python train.py --d_mlp=2880 --activation="gelu" --norm="layernorm" --positions="rope" --rope_base=10000.0 --rope_fraction=1.0 --qk_norm=false --init_std_qkv=0.0247 --lr=0.000915 --beta1=0.95 --beta2=0.98 --warmup_steps=450 --doc_mask=false --train_tokens=903400000 --steps=6893
Each number is 128 + 24 x the weight over the matrix's rms, rounded and kept within 0 to 255. Layers, rows and columns count from 0. Numbers have three digits each.

# up: layer 2 MLP up, 2880x576, rms 0.0506, rows 2341-2400, columns 480-527
# down: layer 2 MLP down (transposed), 2880x576, rms 0.0369, rows 2341-2400, columns 480-527
up2341:114131124140117142163133132106129153149147174139086116133117132090135104189110136112122112072094134174131135162139148109098074149134129181116137
down2341:151097127168120124114157110128170114129143144140103155109116122102148111123120102111118120139133105111134143151159170143136140116126132066142104
up2342:099122167112154132159111160149149141117099078148132157156119169144120099139110092105135147151116126078163125118083084132114129139135133080099110
down2342:089115143142101130097145158111101139159137106102059103090109132082127155116168112119123098144167152087140084146088149124103151165085108135140178
up2343:148123114096155083169097128122143093101124093128127154123127136164086169104077156127108112147141149129192103138159106129120103158147125151095123
down2343:122133137133115142106200127110146134103116155135069168111100106135161126155111095118095137155101117125161133095099145123124136130114161163083138
up2344:113170165122128132132112111122126166146107141141115174109101158124122120184136134137156097109113107121152177115135105128112133138123137151144107
down2344:138097140122125114151110100153159125107103124143059171143123120151143106136113129132118123123110144119138149137080142146093093119132144164083129
up2345:137155128080138093133144134130127151064170140120095146100140115100106154126107129151169165115106141082123163131123109116139150105143077112146150
down2345:119154100066150112112166151163082120143141097129114120109118135130151069113123131124132164132139167109136121108132097108141155129157129103101122
up2346:149117157123118136165149111107102134130102132115127143150121114097143094117096125085130120094131198127173131126107144112115118126146145097087122
down2346:118109164113097171143100140146152154091129110086079086149111138148120084165155112178145089132106144129150167099132142174106119086110128122100084
up2347:113117129113119125153108072134135139107132072102110146093118150159132118132140120119125142113125170124149176160115130164135135073143114109167136
down2347:118118154150131132121127142136130150090098107122121123145141115094112090109120117133144142110155122120121115104127141132101135129152105176111137
up2348:133131155094164131181148116134113077073126129111158106072123098113118153171099090113123106099130147117138151123125138204105110153142137117068131
down2348:163127126135109109102105109133142136157140122123115160109104109119133111180143090114117105123096124107162130098097144109129185146158100138118132
up2349:153132169146164119131100165118120158088155111148128110150127112104108116116107121126129179113084161167118122106107119115112122100139136152109149
down2349:101118090102108140098144072117126103167058141069165147108160188159122122184162118078116138104187088045137143185155126154161104104156105102116083
up2350:138142153102128175143145119125131147116096184155130129137110074133129109118114102115122148121089142147135165137146139139117141102090120123144081
down2350:165130111123136135089182106123078139075156137139124144097105086149122119166126105131157115151170184169115145114133127112115150124117127086113133
up2351:133136157116177161115141149126110108116115149121106132110159158172148145121124077096118144121131131145089140167108127127118114138136140166125097
down2351:116126179101139114117172128146115117116150122123123097136122129135144131121131101130158134118152143130113135136143108102134141127138088133157140
up2352:133176152145155137108137095174073078146117155095087136114114145110111064086119122122147123103171110167156195157132105131099114128141129129140095
down2352:152097138138139133127101132123114108152127149183127140166156103134126079139104140118106076111126120105191148150108106131125135158109122121154092
up2353:173109161102106126147134146168133144111095164133119131136101070120103154160151155152166115137091115155154156141117132115130153111149130146117113
down2353:103144120111116098129097124105133125130119100122094095131171144155099096137111142139115094103173129141083149092096113147093136095110138115120122
up2354:188162139121142169126148096101091115125143120127103144144110132141136177114138130095125088100112145103128140149140135085110081064118068093112129
down2354:115113125126124115106109105114146137133114125106145137130129133099122119090111123097069138099115132137119116099128159154139176143138190138171099
up2355:149146094132120118105120100129127133140092122107141197135150145132136168124124120088124134122110114114173126086171109126113115131152167110145088
down2355:162127155157125099095095090157125127142130138161144162074128143106134163086091164129146173116178120110136161106130101119121099110185160136168162
up2356:148148124125184151141163110083105103120125140144133146139134161129116127117110067105124143121086165153152131134133145131076085082132137157111150
down2356:107151108129167119150103093079103144093089177143140097110135149138144133138133075148173133143077111149124173139141085157105076097123122102132131
up2357:137138160124117176128109101117092142131091120121089133103120138120135146140103154092145143121139137122152153132139146124135132112162125122090132
down2357:108143077133102111094123116133131114120154108093109139100109152126155131113125161124117103139126164077132151133156127131129117113066121118146136
up2358:120164143086168147159162127112118092128107124150160144138105156159118170175125119161140171133125114122135126139131124122141141136146122163112138
down2358:095136151088113094144136132141135122104136123138160124175134142140101133116137114153147125147110113155111126125205143127103128104139117123156142
up2359:137175144109144167155151128113140190152066111128119130110130102141085140109115140164139124131062124136127136124127128140146119131134134144131090
down2359:161134130114135086135140078121132099159131120118127153127160130149169171133153178128146141103106147151083150177125105103122098124156146139115139
up2360:146129147068143093170137104090127149124086167091125186172110111134124139131067130131149143099140140121123154188118135112134105091141109154104163
down2360:144144103145115131120085100161151094084104147118093143124102144148138184139121107158154119107091187090115117132134130115121105123185134146160087
up2361:105152105071127104128128143113132128080168104124110135110097131109100139108090107134105155119114127126133169122156143153091093104126155136169091
down2361:142113120119164124106131087136125152127096164099102114146147161122149117098091133133134112110140151109125109156134149158180104129122139141147134
up2362:149108153145132121141119117137152139134115139126137137106180150154129122133150125146153169064157146184140130167113156109110142129143187132110122
down2362:129119132129105161132124145132119156130152129130131103139146121102152148109134115160137115130172111123111115101096103121137132127065125179083116
up2363:132126132177126167149152134114109136103092161126125126119134153111165132172148157135177142111098107141171157102149106128129122169131133096113141
down2363:125139060118107136117097129123142116160158113165151136105154165109114122065115155165147137132108109143179139127160153150153129117140141115114104
up2364:112134125146148132121144126131071112118094202135133172094122133112154110112111160143112109128142084078137212142138116157110109089158130098104120
down2364:144123063131113091178097141137081107089130146133101132095160149144113100094112098135161169122188151099132160133112111101128091125119116113137120
up2365:117142153111125107130115162145132121133096123121114144159172160171144110116119090116103112120109126162143113167128092137136125128102170134155098
down2365:147123131155169136123137116144109133100132126071126114146137135119133105136144162150148116104123109114075152114141143083149113123125110155134130
up2366:165147126101161149124165154123159130126145172119109125092144092133101109172108102141147084116092104147132128132122151106117136131137097115111118
down2366:125139136139112138144147103097148144143120122119106131134105138079158093156115156139125113144093112154125113172092136156075159141121128153114117
up2367:180161111116110109148138123110160138169073168150147186117113163114122116087109123135170086129152124087142134127105123143094115155142137157098084
down2367:142123142157143146111130140114133102105115134176152144082137146187132188151153115126152153136132132152116086101120129105162180107130095167114144
up2368:139063119144102140131149114140128142120122134112148114165184142149091109133131134151115135132108086090152097145136149110109136148174182122130148
down2368:121125108126143124127131139138085120138132120076146117139180131134158141115113123130152140129183130133171155143108153155148168153120110107149150
up2369:053121101099126144121139128184125106133099095126146120116109152137110134105122167167137119158119084106099122149130074128101104180131112131114081
down2369:169150134201146096144108144070095144089164119115124115137142068146117136108093051073141167111145121171141106116135143104135150077152147144140168
up2370:119145117134129111158149072119092132142145143123141112146069110121131132126096131161149115154096126097105127123125194141104149072125132121141118
down2370:138139133160101111113112142133111149114125148127150110137104122137112111138087105155157124129164121138120139156114097144109113147089114107155115
up2371:159159160115136130151128126130131123085126104153117138158145129183120156143114105089128136148129130180097117147163133141098129100133116132101202
down2371:134121135094136132129097110126105114166134142109120141120140159114103156156139142134125125108162120123123131139101156116161123127127152096147144
up2372:144149131116140155133112099084125146113127130133116160105103155105132103115147110173127127081099095155165117147143142150094108116132152126118125
down2372:077142164129124124156136129115126096103137122121074155136155105118125118170119115102124114146142114138136118096091132120125135106113145137133114
up2373:140100113100103089111129100160137133156123087136132155135132164179104132123122107105146067135111130125126104154118130139152116135132145111105124
down2373:123118149127139132151127121170110110122157115154176109133128122138083140129122157114099169157117144171154133112127117116137110154129140102108132
up2374:103134153157114100147090108103168118102134125104105168169138158143135166115100111095166117122118138121137139135149122138120131123115126109100114
down2374:155119114097138103116192181146068133152134133150153154135152136142138107139134124106122116136142118184127161150143100096147159104169110160140095
up2375:139111177094161144124145139112124135106093155119145127118078094099146142129083118185139114113110126146097099152096155110122106139140181139118130
down2375:115138122157145148120148121119130132140135134113099106130130125126134094112096113125133133152132114130147129110142074126116146110127118107132122
up2376:085137172094150113091088137155139164116098147151126152127124115129128167119107149138154190128099166108161086108128147130159107089132146107119147
down2376:141062123077146130117152134151149150142123121132096118115099120133076161097106188112113147115115120069139110096131098158139136092168116105108129
up2377:120160139141135148150147147112086150123089109141132108148147116165107152136133136150132140087127168106110132115133168134113122128129122083098116
down2377:117090136096091127161178122145111125122142078138142129091124165114140133099116151143156119140125168110129144112140089103118131133129101127150099
up2378:148129156091205140149100143102090155138116132143097122091112109125087126157126127119150128131121087123126137097132131126109116137127148149117137
down2378:125111126149102146110128158133100105121127148151099099116135142146135107113119117155140106149079114114103160128124116185100109115153150080105076
up2379:119133168164119143158083131119050144130120120089144107174117126158149083133120123148153111130127139103166140107134099130095125144143116163120123
down2379:087115144131140136151101134086130128125121087170190107134111146113109109128135107138122134157116142105169129137141133124106134131126111103149129
up2380:162125138099154137140129153118064113111074188125123153076137184123117116138145144116116118125141121078145141109122093100121124145186115083151115
down2380:180139088139178104145120106124070097103121152134093091082139127093082104141132106116099137145172118099116130118123174102124131150146107077135068
up2381:116109140160127151138154129107140092096108110150124133096164108121091112124141112135112166104124139089119157142085149137110080142110090168093138
down2381:117143182097139140138101134159124141140155126126120115125184108122147110143130097119108116135137161139143156142143116085120137111162169157151138
up2382:172125083083127133169177121171169155141150121161114144121129133162104167130127110075147147110105112153141136139159170157095105138137169136088101
down2382:164118156109105085132150084148159122152182113133162121166164108127116096113126132100139186126086144126125143120145164120119158130110113115133145
up2383:119104119117112157106150154155137122130120128144167159122137125118128151110120129098105132168142132109129157134140137129112115131159143146121139
down2383:121129107114151134114165104086126087157132126138138172114137176144149094079122083114117138151090158111135140155147119111128118102152100128170090
up2384:113113165100134123109122134107145132147124141117130133094128101123166131153123108111140138143102131133143170195120134168120074122169150119136094
down2384:133132088146116104112133121154123111121080136130073128111139147115084142125143124163133098124140134117110121114130144088108119126118131090135136
up2385:153139166119159124147107120170132157110114118108135145111143160100149141129148112123139195101106120150103160134116127152116126119130152170166104
down2385:129169189139110158070130119170116150186131143100125089111109136131146098097116117136128168096182111126108078166163189137146102151126126104164121
up2386:092145142079099122121125133112109091145141114136125196144110211121094182124122120166155143177140096152133139139104152153108087131122159123131153
down2386:094130107104113144104114105121152094128120123133135106091120099141111118132155145127143100135156109126136148095157160167144123098141097156159162
up2387:134103129154121104172098083129105128126083084140114123161122138138127166132134118108113096151112117118198130093144168081106162117175122146122107
down2387:139132047145177138128130157111158065142174122127144114139143084171158127124190135152179119123111140140157168085141148107145165131132131132100127
up2388:150181176118153142145139121098065143174111148133129139115114127123149138144137086110160132141120112125097130116133164201122090135141155107114129
down2388:109107108123114136157154141106120130100119096122095097118155142127116115112109102165120138128103132113131082102122105131112139137095128111143123
up2389:141181140159152140132174106129087138078151081135131166078111113143126136128122136077113153111115104111111161179128108111104120097168096072155147
down2389:129133104112121169121200111123156117096093153116114133094128149158152127124147103139148110111187117100145147141151103150147146078151158115137121
up2390:171128158117168125159118122109136157178113169116109141148090095122118160141143117120116100145118123119132163071166146148136131134127158152075111
down2390:122131122119132137107115138159179131104116128127112093136155166150144122133158120129129138082125083146103162143121114117125109132123126130121110
up2391:130141098156148166114109136160092117109091141148102179157162177159131110108129136104161111083120128127151138128146133110087099133150087154121128
down2391:101073127135113161097117119145087135158170133097127121106153151078088129121186154127087129105172133188120081167098114118149188109087176095147178
up2392:129145107175140094114062138092146135112139152136110123144126148122114109100088104096147137146085159117146150134170097121131135140150085126104147
down2392:096165124079129192165174105169084180155134098103137156077149143118116149106177152142088100092177094154156145101101146173111123104139163169161111
up2393:122159181153129108150138145103134138148116123138109130154094122116132099132057122124143143105145147136151153147158167117148127086137141095119154
down2393:146155124118156097134130094105162114089138065140097126153111139124166128150146114124141124131118083138121127067157145132110100140118106161157134
up2394:145196160074116164140112119119164168158108088124106142084085092145127094179097096116147152177118150132066142173116128163124142093134145122114164
down2394:098126160133133161120142131150115135115101125112125088159129131119110140121124121162131179138128106107127126150140138175157172121127103137108146
up2395:107113134132118138160174163120159161146112158141119118161127120123105133146082122142118170148118148120129162113173100124097159119148135121136191
down2395:121136111117127156143143112070134147101150143107131105104110138124126081139117096122146144162157145111119145102136098147137110113118115111100107
up2396:140135092145111146152182109151137119096140136107156147127168132133120155124146051073161139127123075079179130132150090173117144122113138189122139
down2396:139124130129174109102149121119103121127161098122116137158121117151121097112128144157095126126097147120080131122133147135095135152133110111139089
up2397:158081123130111109134152116164120110118118114124022159150124096109127122124114117142105155102120137140110119118127184124144133120152124109138134
down2397:068157164105127121151120162154129148119121120112157136148139145169085130135132129122112162150115140151117119139153118165153125098091129162122112
up2398:107093106143153138157141127112169119135055134129119180099111089126126175125115132156139094141093144117111160094079088114109100110141121126160070
down2398:108108115129078136140102111158121124135124179086068167150130132130128090165086121113135116131127156132118148108124139168093178133120133123110175
up2399:156138139111150144155109145078125154084143112161141091107125160156123166134084116154148137107123146093134139108119122107113109134185115097110134
down2399:122080157134129163140127112113147150169159157130089103113162103116156116129105128117129121138119119153108133076092125136153142132118124106121161
up2400:163134133121152135140120138114105128094108119109089116173127152136142150128115135119135155120139142134090128149137158149153113136127134082107138
down2400:100143102129091120156152119162160114178137150115121149127119110107114153149149123132141140112116116139127103097155119116136128088148124157148123